config.yaml
activation: "swiglu"
norm: "layernorm"
norm_eps: 1e-06
qk_norm: false
lr_mult_down: 2.0
decay_shape: "sqrt"
Each number is 128 + 24 x the weight over its row's rms, rounded and kept within 0 to 255. Layers, rows and columns count from 0. Numbers have three digits each. The size before them is the row's rms in percent of the matrix's.

# layer 5 MLP up, 1728x640, rms 0.17, rows 1338-1354, columns 128-255
103:108089132103131096159132115124102113103115102127100104138074131114150166120141067153127141151165148160133141133163136087111150122130095081067098117161119150134103192094099117083124142085137094116128092163123146122125106094136126113146128112095141106135154112130146178059120113131131145116129139099134145103174133159146132116114180115121139088155102126139149111170152119167147114109103
099:162132106141158088143125099111130144098108105140155147135119125170105120130147153121147122118146145149129129077093136184115129083118140144145138151156129113159097114156114129143111114157135129131127131134133127094133161136147129123148111146102147104137147179163084113102201111155129197102164124169111110141122090127161113104160104090126140123125097157152140107110103102151106134149100
084:058072095104168152111101134146149100098096098107129142171115094116124113139162200111111106117154094123127151077133154142126138118130105133129185132142138175149117146122123138107123141128150105104152154143125095166137130099158169151139115169135120142156125084141175139136125108093140105158144160163155185119136148161108085116112096127092102118110121119136142104136142108127122141141157
098:157101103163156106103137066121122113135147135132129126146091149088103161160120130165158119141154157139148153137150164149128109115150136129119140126146122087113177132141140132124143093156166127118126117205133143116136142165107089129162089120154136152148132122149140173127148132157111119133108119136136129154080130102122149131131155096100102137139136122106165082154131137140146165139156
102:132099127132164116160128156165097144142165110167142137165105128144103195089117139101116157181117194093117130155105139151163163096131150105144155149164140158089137149127115138099156160134144106096119132171155129118124106121166117121126120123144148112112120182112083120173144113119109117131129145108162141140155117128112089120115117133114119108141130108082144110122098098128100107108106
095:129112120156146144078164101109087124103170085137123168139124132164074105146143147180153152124092098135170100135138150119142118150123130103115131143111138129117140148106094166132079114087140153156128113127102102131125100144099118127117129154118089142123116136136113118133142127146061133110112097112138155156120171111134152100109130097128150142134168170144138115126082162122138154112136
101:132140173139126131086129073134164100137134130139140096149096151136116146150156150110071118105142074122135134146159128121090152122151131130150112155143132085092128105118136165116114204124100147114162142151114101109118130123136125120095128153149128159104138139122114177129103120149116159141146133152133125110109185115125167139115120129083109122138109159119099084116155139124139157108072
102:116128131141121112137092145127110130140137117167127202202141135138138146115136120114151115101132179130124186148112090134125151135137133105150161144095115158153136133136126126114138119160150123116113171098095114126094106088131173108092132144083099096118123168148166120126127119111175128143083136137139141134108156130161111125119099163139126158115155119102129147124149162144081164114109
097:111148126123090127132145099140194131148110160108126144132111111139135110158127093092133150179134127125141141138115090122118162126108082164130172123114147101182099116142156139160104063147112146180146136152112122152097134108150131086107099100153140119104117179098124124086165183101145148083138105117171103108132143129124162095080108092115132119155141153145155093105125113106121120135091
098:098116090142104154088108117145156111136133140101153157134117164092114173141190158088100160107131115125146162122123097120124084110103091165101085112116149114139168144118090123100159095136156112183166142153096133105145117170121131140127129112133144136103151076160123143063140111105117157097149148103106135081143129081129139109141163117113155105119130138121126079127173138117147133119146
101:074103135158128177120162091170168151138142108104130183141131123150132117131124101068161099118085100114135122118122190136177133121145159106161132117199130123127130170104142119162105132165174124111145113140134090098115121124113176123133139110136106122109154153150134144088140118130172147104117065118093161154133128103161092135144090108160129132128127193124118134102127103127165111120107
101:152146153124169116126124121128124120119109155103151155126107121150134110171083123106087088146144110122101113119116089188137145131187170152110091065092135125153116088141141175200129160112118153107151087147158162114101130130150138121161135143132124110100104108134132149104119127088107125104142136172117148150158133081103120149152172121134108127157131117127145138148162069104126126142085
098:121126141177112111206127109114127124124124158136088168064143162123099150111131153149144132134132115133146114083101163159083123139139170119144154131141169161161129166107105126106121159131155121142090110157113116099129137122133181114131132160115156135142146154129130131096113130118132135101151147163163157126120143124162186151148159119113155107116110154115119116118153147100109100168137
107:147123102145106111178128124175150101152103100132132114119088159081127126145136126159117123093122115129162142174133138125159118056138121130121103121130056127128143128155107090136119141126137118111137120058141134109149119112116147134182105086105138121148113089152099102129123137130149158118149131173125115154130110145150120154162117182147158084159099118113150101149132124151175109109107
101:089097122076138160120097159093092111118097162111125123187156102102115118168156111116124152147076118115114165140111117152101126138116128192205157118125121142134131125121082133089140135113108106168128131088168131136141164150131153133133121095143127107143104126131143091134122103134124113143134074107120099094106112184137162143167157160135114122094121133130094097140119090146131107110108
108:140087135118136158113130102132084104115130107157120098117112125132124116199090140134142155160108180131107142112133122132115126137126127066130156079112149154107151147106123125176103170118096137131124172142136100110126117131116124112117099173098124096076132091154159152166105119113100073129162107155148072135080114142136123142146106147130129135179119088149142165162106149161116113062092
092:099103113122097114148105117176126125138115178138134151084109109161109095119141147140104104184141128130162182117137180123134115120153177105149126117123162127102093097112128123112127143126143138135117159101165094128100127128099115186124128178103107111157111098107142147119137141129147138158118110123149127123148120115109104168116116148097104110150141177110144153128130105115112076160071
# layer 5 MLP down (transposed), 1728x640, rms 1.36, rows 1338-1354, columns 128-255
104:128087149092176149134105136149122135130109089081162105159162135114134141144150125166124135104112119112157176149144129092140118166132129125109133081151154128095140148103120150097113081105127155091114066142160142109129178102119144136149108099134143130135206132145116113141105121127070142122119072106083114151121121120126135141127158099141101143115141181144087128111168117140136098135109
097:154107101187148081061127119121099187141139177134163103140087132122139105139133125116194161138108163123166097115090119117145152136157120112164098108103118139121136103084103144114122111155166087118117175158091100123143128142125140130164158103128108101115122104092145124131135112125089120106142111148095104139140140070138147111154128113108193148138114107137145167133137129103106104157122
085:120128114121100116126142138126146132165171146151164140075113154161098104090115124094137138086159135161151114114126091134172152128133147131152160085083159079126104128162103154144152126146092138117125132133139121098149120148128132116118174115169137106151147139113120089169163123138088112132130048136069078132155144142138106141124148112126115112143136091116129113148118102119081154097136
099:120149128136137155125090080125121091127112143109120130117102103125110168158147124124132144075142131081171124160147126159117148105140142168099137145131150138116189110107162090127160151204143121086144092106156130153108113151077139117107132173125121151114116153140120089118097109117117131100096106062172125160156123138127157131115122147157092114099124113128114072124178125128140112158092
101:109083182117110140142176097106114113141167104128144122143108121171124146108133075097101123151120096083124094109122165136131145103082151135154118126136126133126157138103109189149110141154136131133147148132156091096158082104138082130121124127132048072145145157173109091137141164177119111099127138136113138167153115080103079135112148126123109110095131107131130117149155130155114131135128
100:142127133117085130107112089162109136109119107146112171140142137164103091138121115188098157143113118156139128063122121129129133117184120113118114150116131103165100127103144122133106110109126108122124123112110110143156146152127088116143117110148144108175147129096182096126134137108119143123110124122121085118146112111126125106150141116124094148135121093113103118124184159152142156153151
101:108163160155129145135120107155181119065121096180111065137100138123095147100149116146095123112150113155145124160107113129125117107151173126116143108091177106131107127099096116163128140170119160118155122104136086120157128133132119103127103139138164129091105120086189094129126138105115154148169112123118128139111112160110148099137084138140105135119136133112106125111115121148114080111102
096:135170071108111146124138141124143128117114126116130117128096144144144123112094115121156087103120115132116122120120126116104155115191134136136117141118128139123112048121109158150123113151149110081117166138110119131201080083137140094172144118095087131129118153131118110128125142111137143138061148116150140054146099126117117107169172099191100119151138157136101167101122167054090111120145
099:121090135132088128146104115117127118120091135142119103162132107093116100131143127134120126085128116146144102128156089136119160148173090141143166110081144107166164107137168139139096118164118140129146137108114144151127141141115144125120103105107095157150131121086100141096165079135118155134127114142173131134162110131116100098071169132168121159154091124117138128160124170149143138118153
100:133158098113110102126110166153107161151118121138134107165163116145139138126106140143105094127166127149126131128130123141163086131162131141074153105136115138127138145159102144140147130152107088112069120140088158122126100166106112090197111146122151131125139168125136130114109088145144165115116076189122117161135136088158117148114164136132116114124110176133108160148120119104122120167146
101:095128116097136135140132125115125153140125147117145131145128120104101151109147138094141128101113104134114082112107089141119164104171139116140126122144108105117111131083155148124137121112141169120111161109132130118145096126132125155139121127117105087151139132134124139096120169150118135083112165115097149099150136128162178149140144127155094155120145161122107126190079118111098129155144
101:116130169117121107120129147157152179093127144107156150133152123112074146136142133176136131136110128134123097174104095161145165120094143156121125126132173133121140102090114117153153125152120122121138105144096125107140146138136105145131147151127099124129127112088126147138118134156180140108073125135135154148118114141140122086129151094081128108117106088130092150118116183108135115099201
097:142150123178122137119152127146113126143138120162138120103070186094140124121183167084141135119138149137118107131140113118144110112149125124092143129120132119106149161125125134156115105040085121100079138148091138147139121100112140144138097126122122104153177136122104125139156090084128081128097176142114126115147103117119097103133164117178179183163108132133089175130073108084121109132137
102:109137159121122100140075127126103123096121140138099112084136173154119154166111151114142114068109142138135077169158115105107089104085136135105119084131108143111140135107084122136104159113110141159139150153098142159125109101108136129149147128142175123137128136090147138155125116107114144130126122104168152112125095147111125151129141099123143113110135168107123114102163073138099156149154
101:118131176129133131088107133093121098076135114078180087179148097123158115196194135135114105131120149131156195135122169136139078073102164134143109165115132116126157108142092142097087139107096138141107097133100142086117121153126084102114136108120129153140131137113127124121144129126122112155071120122124122110170131148166137123165143174145152123149129113136111117149157077087146131142138
100:095127122120156146118113114133151097116137126117147136144078096103097092136124124109116125140138164116122115117076118150095123149144129118114115139127126124119144116155149144121138174115098186116107094157115115118120118137096096101152135124169101105119137130141213143110099115115123123141141118147146156101120155128066146120132131111150131102139148183139123096087180180157131109109153
098:139134110126141156116105122196151149171156068168117136157104097100120131136179146158111091163182083121099114116127157183074155135137148179122185138144126093141134141096150113123151093113145157151135137123147135116144162099161160123127124153142140110142126112129103170130145109124095109100111108141137129106133114142091133145141124110120080136147142143112143135124132112118149132120115
# layer 5 MLP gate, 1728x640, rms 0.169, rows 1339-1355, columns 128-255
099:091106099162148148152119150090140145149122147142086141132152140151143151122156144138127091103145135140099163106081168135129121107098122170155161142165145075137102114156114145133173082139140115128125155114126127126072138102108149102136099113112110117145099129159098134185098102121131131133180091127153161087153107168122143125088133100099127122120131123128135118093115097112104082121093
078:147120160154098074156135161174133136106169171148137128068117135164178154118139109185105159127114143156115097162091159115169158144122133123127120102113131108124135126120105165131133115122121163143130116141128125072121153173139156127128139132138184142087096181118143124150118101120120107129126150143118146204132128108134105125173130139128118110130170140116122136114140161109145104117132
100:104123154143149127065102125120140103108193155120152112095113122182135114137123114138141114115112140145128116155119110131195181141115128120108113109130147117166142103094117087092115111114115059123144166118119099192100121116130135178142127183133132092123105136066143132128107098139125149142155127127113088099115113092105114153102116159129121135124125090117120157136143138079112088122146
099:130112135108127071111112073144130098115118096138160157129141115150102167132149140105130124117107106108103123129205077095194123125091111138101178171174133138157168126107146131108128121126150057095134128112122109120114082139092079125117108132117127154144126116097105099134123138122105061121133133112114133142147117146103126081133148162142127132101173118123160137128128115108133097162134
099:115168130138099097125139140152103154098109136086133153105159073096148103139097107131118115149125149143138194156122118121119127151155143094113114139155121193072091117095142127127094144145135128117176115149183129146120130133108146129094135158128108110126132164153138132103151075107162092134138093136115181150139154082109144115155151116130111099081152107146131145153175115141126137146149
099:117114138137119137134126081109115152165138156077125169127135113109091147113034080128157168081098142115114135106134121140109167155100131163105129157122143073155144193093185112119147148161113154115117136139120131127145147133194133130136138142135097107153118106096089159162110120162150134113116145105133117140157142087083133138130079140137111159130068094138182127136072104153091091132129
098:158123111120129100144129121134134155117121150106163114130153126094120138156125105105125117109122122166108104125135094109104124104139098121111118159131143148117136164129095117116105127112128129144160150108169145136109118121159182151140131092100148147139127091134121153126103152134120139115118109112180137064138125123081128130181111114103135093132124110130113059134124138107114105123145
097:139121127157159120173115104118135096098139135136140114135133110150156125137127114139145121114096153150144106125142142135143144088140121167147104111114113117126125183136110173150145134124110152092119134134145140132122148159160064160148136122164109111144147121114136129149141093147154149092096137103173179127133151117169116137141130092144144139130151172142161120135098102137091139143110
097:145088097098156168142124160132116080103111129107149121127143131112110114117123139130108137065087116124079160131125146082130127131157132136161068101143173170130145100126090146138145139139145215167124116162149112119138130106097087173146109136164112136159132108105115113160095130097127119121127133120143114141135129137108122117154070119122101143099148116153151155140172156172127112140142
105:134147127125143133082121143128135100116102122082132134089094133133081110116113184143077124155069149142132108106125157088144135112095107169095162154144149144167167161107139133173129113150115099127072108094124088149124102177107100127121155134156132129118118151129141143145137103131146096105107133081128113143165130154112114123143110181119111146109110104128111130133127171095169166109110
101:152151120144122091106173084092133144124119159144151108135151141108177131110149109113146134148163141088127155125144155103125141125157090107134128102111093138140140093129136132098155062169105123140148129144124139077089128128117150114105139146127131122131163108128120115138132116084121177147186123158153135141137139094091177130115124124144113088144102104116163138141164120102134141126088
098:132122147095124100113106079115093144132129116138144163111140134129107122114123099118153153112110180123126127150144120126123145121126114133153126165134133138128133150157130112114168106166087110110126106105114100085102106099117159146094105149142135145089146125089162080155153154151121104109162108123123104093131126099123142124090125137127127113130128144121115139153101076126105114102102
102:154140132165096160135111110143128156136111162095115118114147115138147110125120135081130178108148153123085132134143098115122162101127114131163125108145104171154128093157111154155114113121128167100130154109125134102122132123152113135173149113094133125160120119133109096177113151127143106101143196103116083140129137084113132091153141122099137142111129108120166137115128136110093111130165
102:183104123138088084095112111123135180135121158107100134119133095171136106094071175126093106139146114098111102114129171108111110138137142118144131146138114118121136098109124130163132117131155079126101111128143067128113122088142103104127095106096110104136126141163145162113127101130155116148142183111128179103155107106106119069104108126125122166134131092123090121148128133142110124079123
102:125164109144124112119131145154170145121114104131144145120091162123083110066127120099102126116153150105155100157136135143162083104120067120136123161143144105081109108106111128143110123144112115059115094111116128109128196113139124131134142155126118116144114117168091113124144095124089139138137133149119091131148167153116152119151141103086129101140080121107122099121138147117122117136110
096:118153148100151144092110138102162129118107133134133136150136159131101120149144150135072153109126129111152088142137125142149204094095114165135168157094118150136100162158161124184137080188158131115168164106111149115110116126140174143133121119129141148127131157104113105149139159156127149092138122119157093061131116132162155098149175159124166126139129105142142098126092150141110108070139
095:144135087127123110102134151131135128114106122103160113161081112150132173140079102127183100122076086159125135135100122138125152092066128112134134134145132099138103125119140151111112107121129132110115114106131147117119189103174102111191153155179094109178137171150148167111102154146134178155117130111130146170130119143121120127108109146127109157135096144144076110105108129160148124133147